config.yaml
num_attention_heads: 3
intermediate_size: 320
bias: "all"
init: "normal"
init_std_o: 0.00791
optimizer: "muon_variant"
schedule: "wsd"
Each number is 128 + 24 x the weight over its row's rms, rounded and kept within 0 to 255. Layers, rows and columns count from 0. Numbers have three digits each. The size before them is the row's rms in percent of the matrix's.

# layer 11 attention output (transposed), 96x96, rms 0.229, rows 42-63, columns 0-95
097:152120101097116122092130124150118129123157151162128139162108116099131095140151080178109167101099134124093132154156142126075159174162116110125130142192103146116149127131129127099091147126104131141106130155159105128161118098103117151126115125161116132131150161090149121110071108154122141120
102:147141135091169103094088170161164096111090120165134131178134120104115141130167100167110086115166124119185131158114148156164122098122106094130158134111119122127129142112150126103137126154114109114137175138118094142134103110123102107111125140150169102122092117122112100142121106165155137129
103:132147133123133125078095098151131134121158123115114093111130115087102151141142165091098143125165105133141116130097130152099146085114151096185109174152148135096168133145099170144135138130129166155109135122116112143072133173121131132118098127100164146128150161138118127115136132091164087119
102:192126133107138076124135122099139164141119130095120169148131160120121126167165117120149124122110121109105116080150147143121163143090106113153125117142094182142137136107140134124159140126149125143207162119132094124165139122112143126090117085143121083112126082124116130132134104107114101140
086:101088164127128139143145124151165170131134111090176128132111092157160102157128127121108137136131144167072109096127111183119087137140159125159154116112119148083131157112100114132112153126158106096109080093148113136135150110153096119116135116119117125108141110169112159103153122125143133173
118:123156138114158110148166149067094125102140149080086085121112132152108089145086112127127089125130124148153126118114150131135119116118119080186154140157111128142124135135148134107151131091118146114143145110130147133132107115158145126106122173132089177093161143114110135146090175138157151131
098:109122130136113114105129114165117175132140178088099150165159122128127157166152094119088132113171129127145118073116103144107153091147123145106145129100122113093154128210122112123092135117139138136158134136156155086113131114157105118109155159109139117148137118124097113148159100130106096124
115:146159113089123113112114134121110098140179108124134107125128122101182129159059126136076184170116137107085142116162137155174123127100136142118084140120150105110139156083119149116125088118143102104131121124141131109111103121149114117152135164140174141174146151148141131118149130112120124124
113:115136125124145125131105094117113189140136125133149125100136118130131167109127143156127146100111180172144146121169106135129107166131119129117114092115199107116091149133119150126124178131086130108133134140118182071117125115116100135162113112109154145150163095133122146107092106104137084107
105:114159137141134124113151133122133141108109101130122069109118114181142118141103125172120127106122083121136129121112132080183116191106105105165096114121160151150118119154149086158099142134136153158137116150144105119101124126099160137105157129113158146139132100199099139089121128119126146117
102:105110110142151147119111128130129162091136120101107063140122132148125133157131125153116107116121069148154148158119142110127143076120134106085107098199100125121161125086082182124147110105161152109117143132114181156123169137148106121118112130141135120145146148114107145118166145150127118130
095:153127130093145139160122065151105145126121111125173128147129131122143135152118151137140125110097113128155147129118186130144172092130111113116109088165176119123118135131108121156111101099120153152123121157150135177121147122110132060130105153140143153101101095107131135120100164114133059125
110:157122114125135143143107108191105148159092141090117131099126160147138134119121167133076151153139088141164121141123111148107147146114144123136078075132130159133132123120121124123146089126138069141121126135162142089176158088122100131110124130135097120119140119097186167140136111119158106125
120:104154103127084125106152145117110124165129128119124140105151149122135097130133147092166103091090147117180166158144110150134116089143109117169114156109091138142099163116141106108137130161153099095090136116139144132137167145106105120157155153197111111126128087127141139145142121118109076136
102:113159107102120104142138102105102176121101134118120143130140165113114090143152149125122193143125126144101104106124110118148084045115129155159126133120138138131119135149136162120082152108116125122106149183139158155152142119112100144143132092102175123140123141111121132124180094094127148138
110:118157150134148124074118099106157132151143135140114144128099190114106123093142108176114124125113098149138144147162156172130101113125156134143182114136121104109095090137171117114137175169150126108131095113107125110102143087109131134132139146150090146148135077166105109135119094118131113120
097:137191089151154110106083138134176135094133116094107138139109122140152127146109121096149143114104123079148106107135153104131128144163148125149137121138100138137107097117142160136127144100132144139131143156144114096104107113162097093184085114131135123111072151162121129161163125178112142114
106:100094143132118150174094095106077104171118113076141118135115175105112126140152162149143133121135111117137135145168129110104110129110143108188096121134120135115097139109089162144104094153099124121136154134115143093117116125134160145117126129104116126140187128168136095111169127151138160168
102:122116131103122136117157127139156114136109163101160142166136126132117108092117108146112120179149150119145180092119096128122069108098136141151125139143135118144127118144149106129110118091126131144081159132080056119141136157115184135079157094132143153163115148123128159165107110125128123124
107:088120123129117157143079119166109110141087167131142115097146142117125154107123126140194166130145098118117132186149106128137118106087155132165112143100105165130098108128136106143131137167152149149111127120133141161099110100136138117143086156117123102158149124143101169144072117089120130108
098:126097164109146090114153144105128101144121159147134135136095161134124117138130130097156082167132150125145108147155089078143137151137118084144147130096140112101116162150134122187187122116133104109115118159088107114119151104121092144151129098174154131148122127114141130095157166099102106116
110:113129116133103117156141119145175073135100107157143120104100111142082123106141085115126158148118159107129101184115136130110142164058096108144108136116136122144095149132089136105133114117142122113195142102149136124118135135108168161132112148126119177173136152092128157142134130116121133147
# layer 11 attention value, 96x96, rms 0.25, rows 43-63, columns 0-95
100:144102117100108127121165133127074121149107157156172183142107139145160094129141092115124081114129100125134128131084146197094099150118114122105143103106154160138118132103130148082146126107148144127121077188093156126118157147144156132114107116128124156124134121158146114129137145117121121105
094:146152177106111117120168165151118100139125119127103140115144125138088168186153101101147138101081155152125112109106128134138098145109147128117114117105136127087114119118154121130162146112119141168099163137119132112186113083151151124170091104122155125112163132083117158090123124119093113120
105:164129139158102084123124145125131157169171143118162133140148138136161138109132119133109151167096125126109155154144105127128079083136127093119126120135120113112115127165124119090136107121152119088115144174156126083139135159115133097121130117098152099099146115126137116074113143117185197136
087:124115102161131147108133151113153115137170172068119150116141135124103142140178135136090125144122166115126132135136112143152128118113125123123105137183172129145104104093125146125079105106168111106132146144162127147144146134129133117157191078083111134127125122147107115113095151148086078129
114:170115104127115153135139123118160121133119114130102071094169126121169125137179101152150134139152126121118139110140141175103083143098088106097092158140138092109110098144141103174173107117127164134126138174108127114120092135124073163107137122123118146127116126132131123171165139146147115113
095:130125160163110106153160067189115143102128142097109193147149157105094117104153158149118145120074089143146113148111085123141121112128122106159131162126140141127147102091137117106149146102162144063139117156112116126123094146127142146130141103155113147129156137099122128123116113137142145116
111:133124119106124101152100133145117118135162128096112136141169108101114118127180133119177128081083112138186132086147134093133166136112082160122132116125125174128135148130126125095118105126122139138106157112148136164119130061105093178082110122123137105145134137152147142132144165157129149114
109:114146129149154109174103103145117155090176139164145130137146093096071130151134082090137126168094136102143125117113089097127127126142114100120131149113129166094137153100124114156124134137117130162157127125125150158104127148141123119122136089155131135150174115113154092194103134095095137137
101:137114120104132130130167143150147095135124116110143100125138152130159133176157099111103106137096160136138134132114112113114179093142146115119087111151127150149162102122167100104087112161126131126111083133103151133120065151135127143112176128117123178120115094110128146145121080117125192153
106:129101125130118135117170124138101128153116140110136123147114123126131197117142140123093097123151147150148118134092114107134100161142142108096139193129119130144098143103102119168158109119207162135149126119112129117152119094105080161118096106118122106120135163171095134082152149153119119135
092:146199147140136097129132151113105154152127065175130133134129096123112147118128106147134100170058128111172123149098092149119132132150122144120122129141106133133103116149128117181105096126131127152134094125129129154107145098141115146099111169109130133118119181106093177135136100125126104115
103:115116163163127083172129183076142144144170113127112138115126130145118151126126104136097112093142102156131098136133129112145162098114159160138086141149165139092101162098084127162130148114157140099141121114142078123113176160088145129092133107124142121089110139128139122139102120153142140116
115:124136125145171139132107173087159149153139146145116151132089111098124128109132152130131142116104142150069145128041146115110105101126081139079126117122175133166106132137116118119094144117144156135131181130130127087114146142102123118149142154175109101133110129130139134163090127130143127103
104:137136152180159097137125144152141153104176126125122131156083130121133165122147159137155158101140088136102175101133095107123121146143132082129138102082114127127125157113160096127117126100155121096104093131150156143180098145074128124124106089120133131132145152136144117145125103130065129130
112:121126107066130110091142118122138130094083137084139137174134128126106139095137108169094130131092133119130157142067165120161095145173133124097093132132098128134146140132140126137148148151126150140148112121148120133126132133093172111145139124124143141128118087147173090195118159113147150104
104:108156118126156127108099120143098137135138155098165132115136131079156147167112118128107189124150148150131109091108179146099092123116104101147124144119102136143114158126156153103152126100143134132118117096122126162124143137146127135103161093088147139073128162088115108098171073141139153131
104:146137120110170107151154133137119149158145149154101046124134139140174177099166135120113110101105146113122119093139130095129099116107137134135138128125126120161108048103101149109146131174136092129135141092107128149149152160106127114121108103125108118149154141151170138158097105122132128147
101:107145130145120143111142119158175126178075135120126071120153164161138119148175139161150117137086119114149170121117122107137165133107170135117129117111121145105127130124119121105133138099132100128107076105128098110159140159114175155141107147148129095155089090093095081131124138141117134144
101:134134155153142130146123132107150113154144089127121136163179104119122137079106149122103121086142134135114097135138160089139130119135145137126127155136117115131114132129097121121101132109076161184134100127138177067161110107130135086134158142099185153161104159114128123165128113080108138139
100:112096128131138111120134135138152160156142100111094083121091118131131080130163107139145121160145121131162106096126148161096117120112083147137112143122121149157114177124114112113120169153114122167129122136129172151086093145116150136179123132152121063137112141096154141076085126111133151140
104:140162094071082141143147126129155130110150121157125115159105162116117118118117116156165147102172146111160112135147116112132100070102118141125172141161134128146163138128085147139082113158126129183111091129122132086128148119117110129118119133146158140106155096092144138090118170148105124114
# layer 11 attention query, 96x96, rms 0.192, rows 64-76, columns 0-95
091:100152128083099157102118142122192151119102126133114133130119156114163113173122099093143158131134128148132134115135110087110119163129134090159127117115127153085101175152137110146118173089116110106089111129114128092146144131121104111128140147176161165081131127176104118144153136104124146146
089:136145117100106141127108111189111113114145158101130133168114083172106072113141147117098095137140133174139167150136129098119130142147191119108134160150118115097154138168165108116137124137146105091113151111128120102114110118164127149164129118118104100179090115095128117119142132108146141149
094:074099146134121175084106115151139155135121139093081094114119091085131143164103131117153138132127097161106111143138143143138164138128097130138138109114133132145123127106157175133131144158184127151143132168099115106162092104091155134130121145122123173097110156136106147102160125135154117092
089:132119116139117156099137119091121099144117120161112134106112130129086155123128134168098112210123176094121115119132138087129152142154088146095169129131154145105131146116127104164148144123090097133138108113089136116119127115149184125126130101123103123129169127163150059139129141118158138128
101:158165097142148127140129111117117099136105115134096141089141128162115122120179114133156109102115157135136056131127132111116115103144135124118116113193153146134123137161121136126128097178170131073176132088137112106122086141155155149162125149101149118134105139143143112114100098099150158135
084:106097133108130105102095133095126106118127137106133107129139148124099145121148162120167133130170168105138116151119110122120145156069126158127103137140125095177113151111133110140131112183169114188133122155099126115143133138133073094099179139153131146092172131109125119151090103154123121124
079:112153106142091150146125134148165116104113124095125122143126087114134118102168144126117165113125154114194110106099161154146097122130083128160183152117168115131125113123138151110127134079151147138141094089121161132155147136138138122136094087130123137177142127125118107104106121176152100088
088:128095098130106144117129106135119161111073137213093130170117137140152104136104125154127131159146092152116149108136133109137113136119101124135142131086113070120128142157115141125124073184174128103138123124137135119113091121164164133144156117139154163129122109141131126112110146129107151080
088:108092100114151121118126145125113115110113124179113112132161098105128135151144158129138101109122142126179177157126150126117121074179061143188156157114127119135127136133117147139130114125117124118080110122153130107111124104173116083149163139140084111146140104157111100103111138147119105148
097:120159140100141150142129172170136127132109046110165137111100098130120133118180143138103119126122123142133166165141129136125117117105139139114168124108069100099138121092120126168147128092120161105098149118135136141089109143115113165120179095124182138121153089126142137123119128121145105123
096:155148113146135143159118099144130156119108157154156115170126105119136134141120080131121082137133133145178104160081112161108113118133084114143107122105167142138115091119143105123147120137137112141101109147065128145103168118102119097135165191148114106123174124147132079158126131134105120134
097:146159135082141154127133101133126082147135146135137120129134112124121043109128090171173104136115145128139148109096164149113109099130140139113107107136154130148139129089089161159098127157145141117124177153122134157136117156102120155170108154075171101087129126135130140151139128124114123107
104:115149098128111146133135143164156100130121181160136113111123116162104100077139152173165129128159137111106086108135127098122169127144092179146123137158137157129162165151150118126151124113147133133093126092121122097104114150137104101145132098116126123124119138143090120148124107043110112113
# layer 11 attention key, 96x96, rms 0.194, rows 64-75, columns 0-95
086:174161083111133135158135156156108134122139111112120146119097133120190104098151075114157136178108111162122104131144085131156141152085141122128141156138117095120101139146158132144121122111142122093068105135161132112122105139131117112151150121156157109104140115119156102165118150130158086155
087:105078148115121142161114120129177143143130152092150146121147163105095121111122163190115092128148114169138154125120166092109060128123120159101134151141105089148093105169139115120126127158151101120132147114149090126128093131146146159175117136121109139123126132097139095099136127134103104133
099:131116096144110126130157133127095122084112148140121072136124084120125115146101138113167162122083147184170150122138092123165100147104132107148151155157110151108131167084114138137130159140138155114128110141110134109119126126070147126091149143156111128135150168169135133165084128122127155100
094:129106105161149097077111135131134113146139125149119150094129149138069133125163176163147166111152154086108109125125122114104134118127146110108156108124180130093112127136105133179128139083147129129103094106127158103121118130131134102116174114134089121129182144117139115119147132100180106166
099:127139148174107121152168074126153143126134113141128106079103162155097115103165117161119075120185121100115081089170113131121099135116113109144094118134111143140112148149099111145131081168156118093153159085129134126130144116142154135130152145146144139151110148108153123125148103111151144134
084:110152120108091117096106117152122110168135117117150128143131103091122131152149116093139146140124133130132156111126149111151112090110120122122122112115202111089120163128095142156143120145123100131112107165113143104127114108133124170109143148132150121165134113123086106224089174112118151102
087:122158144142127098118148135098149098144109131122135135167105126101059109101133137128127175153138118060178122151116139129146074111119138143115124135106142198132153124172122105109105133112168169126095118107140131144141156137124139098142129119141103102147115147142141132125144106152100096082
089:145100128113112083141150100135106121100079140196145132138139136153158115158145112120133138156163129118120172135142143127104130144129108135084133131125091130155144154152144143194135111179136129090104156130113097112083128109142136122135187118117151142086110143115104097093126111103130136097
093:144095158142107139128122181112103116135115155173129120154121122128115093142141168100115187114147091093111139189125144146105101092150098140136133122097112130124136136121174125122167146118162113114090137094121129104119163099091120135137147113127122067179107112143134126151098159130129142120
097:144149122118153148090116140179139093137105099129152114106112157094150135090179148142135126164134103148136142130109139118116086104109125154128139109102085110135131099127115135148126131128179175136103156116091129176142122152112141142121126119138143139117155067167076118123100156117090115169
090:128133150126122135122158130127148143173114169135106084135116093144125101123124159106105149120113103154144084143138151141179141119156105126157128174144103092034121158133115114113123157106114147107123129127172132111133146134114136123168126155156117097089125138118101141140156122076095109136
097:130168164115111107128138104140140134119150143113128110100156107129129049125142126140116129115131167145127118111097126132128109113162100137121159130142129145166114104072104123147098101140151165096121176168147159176138118173101113104163121138096133152111125176100118133110154165094108119136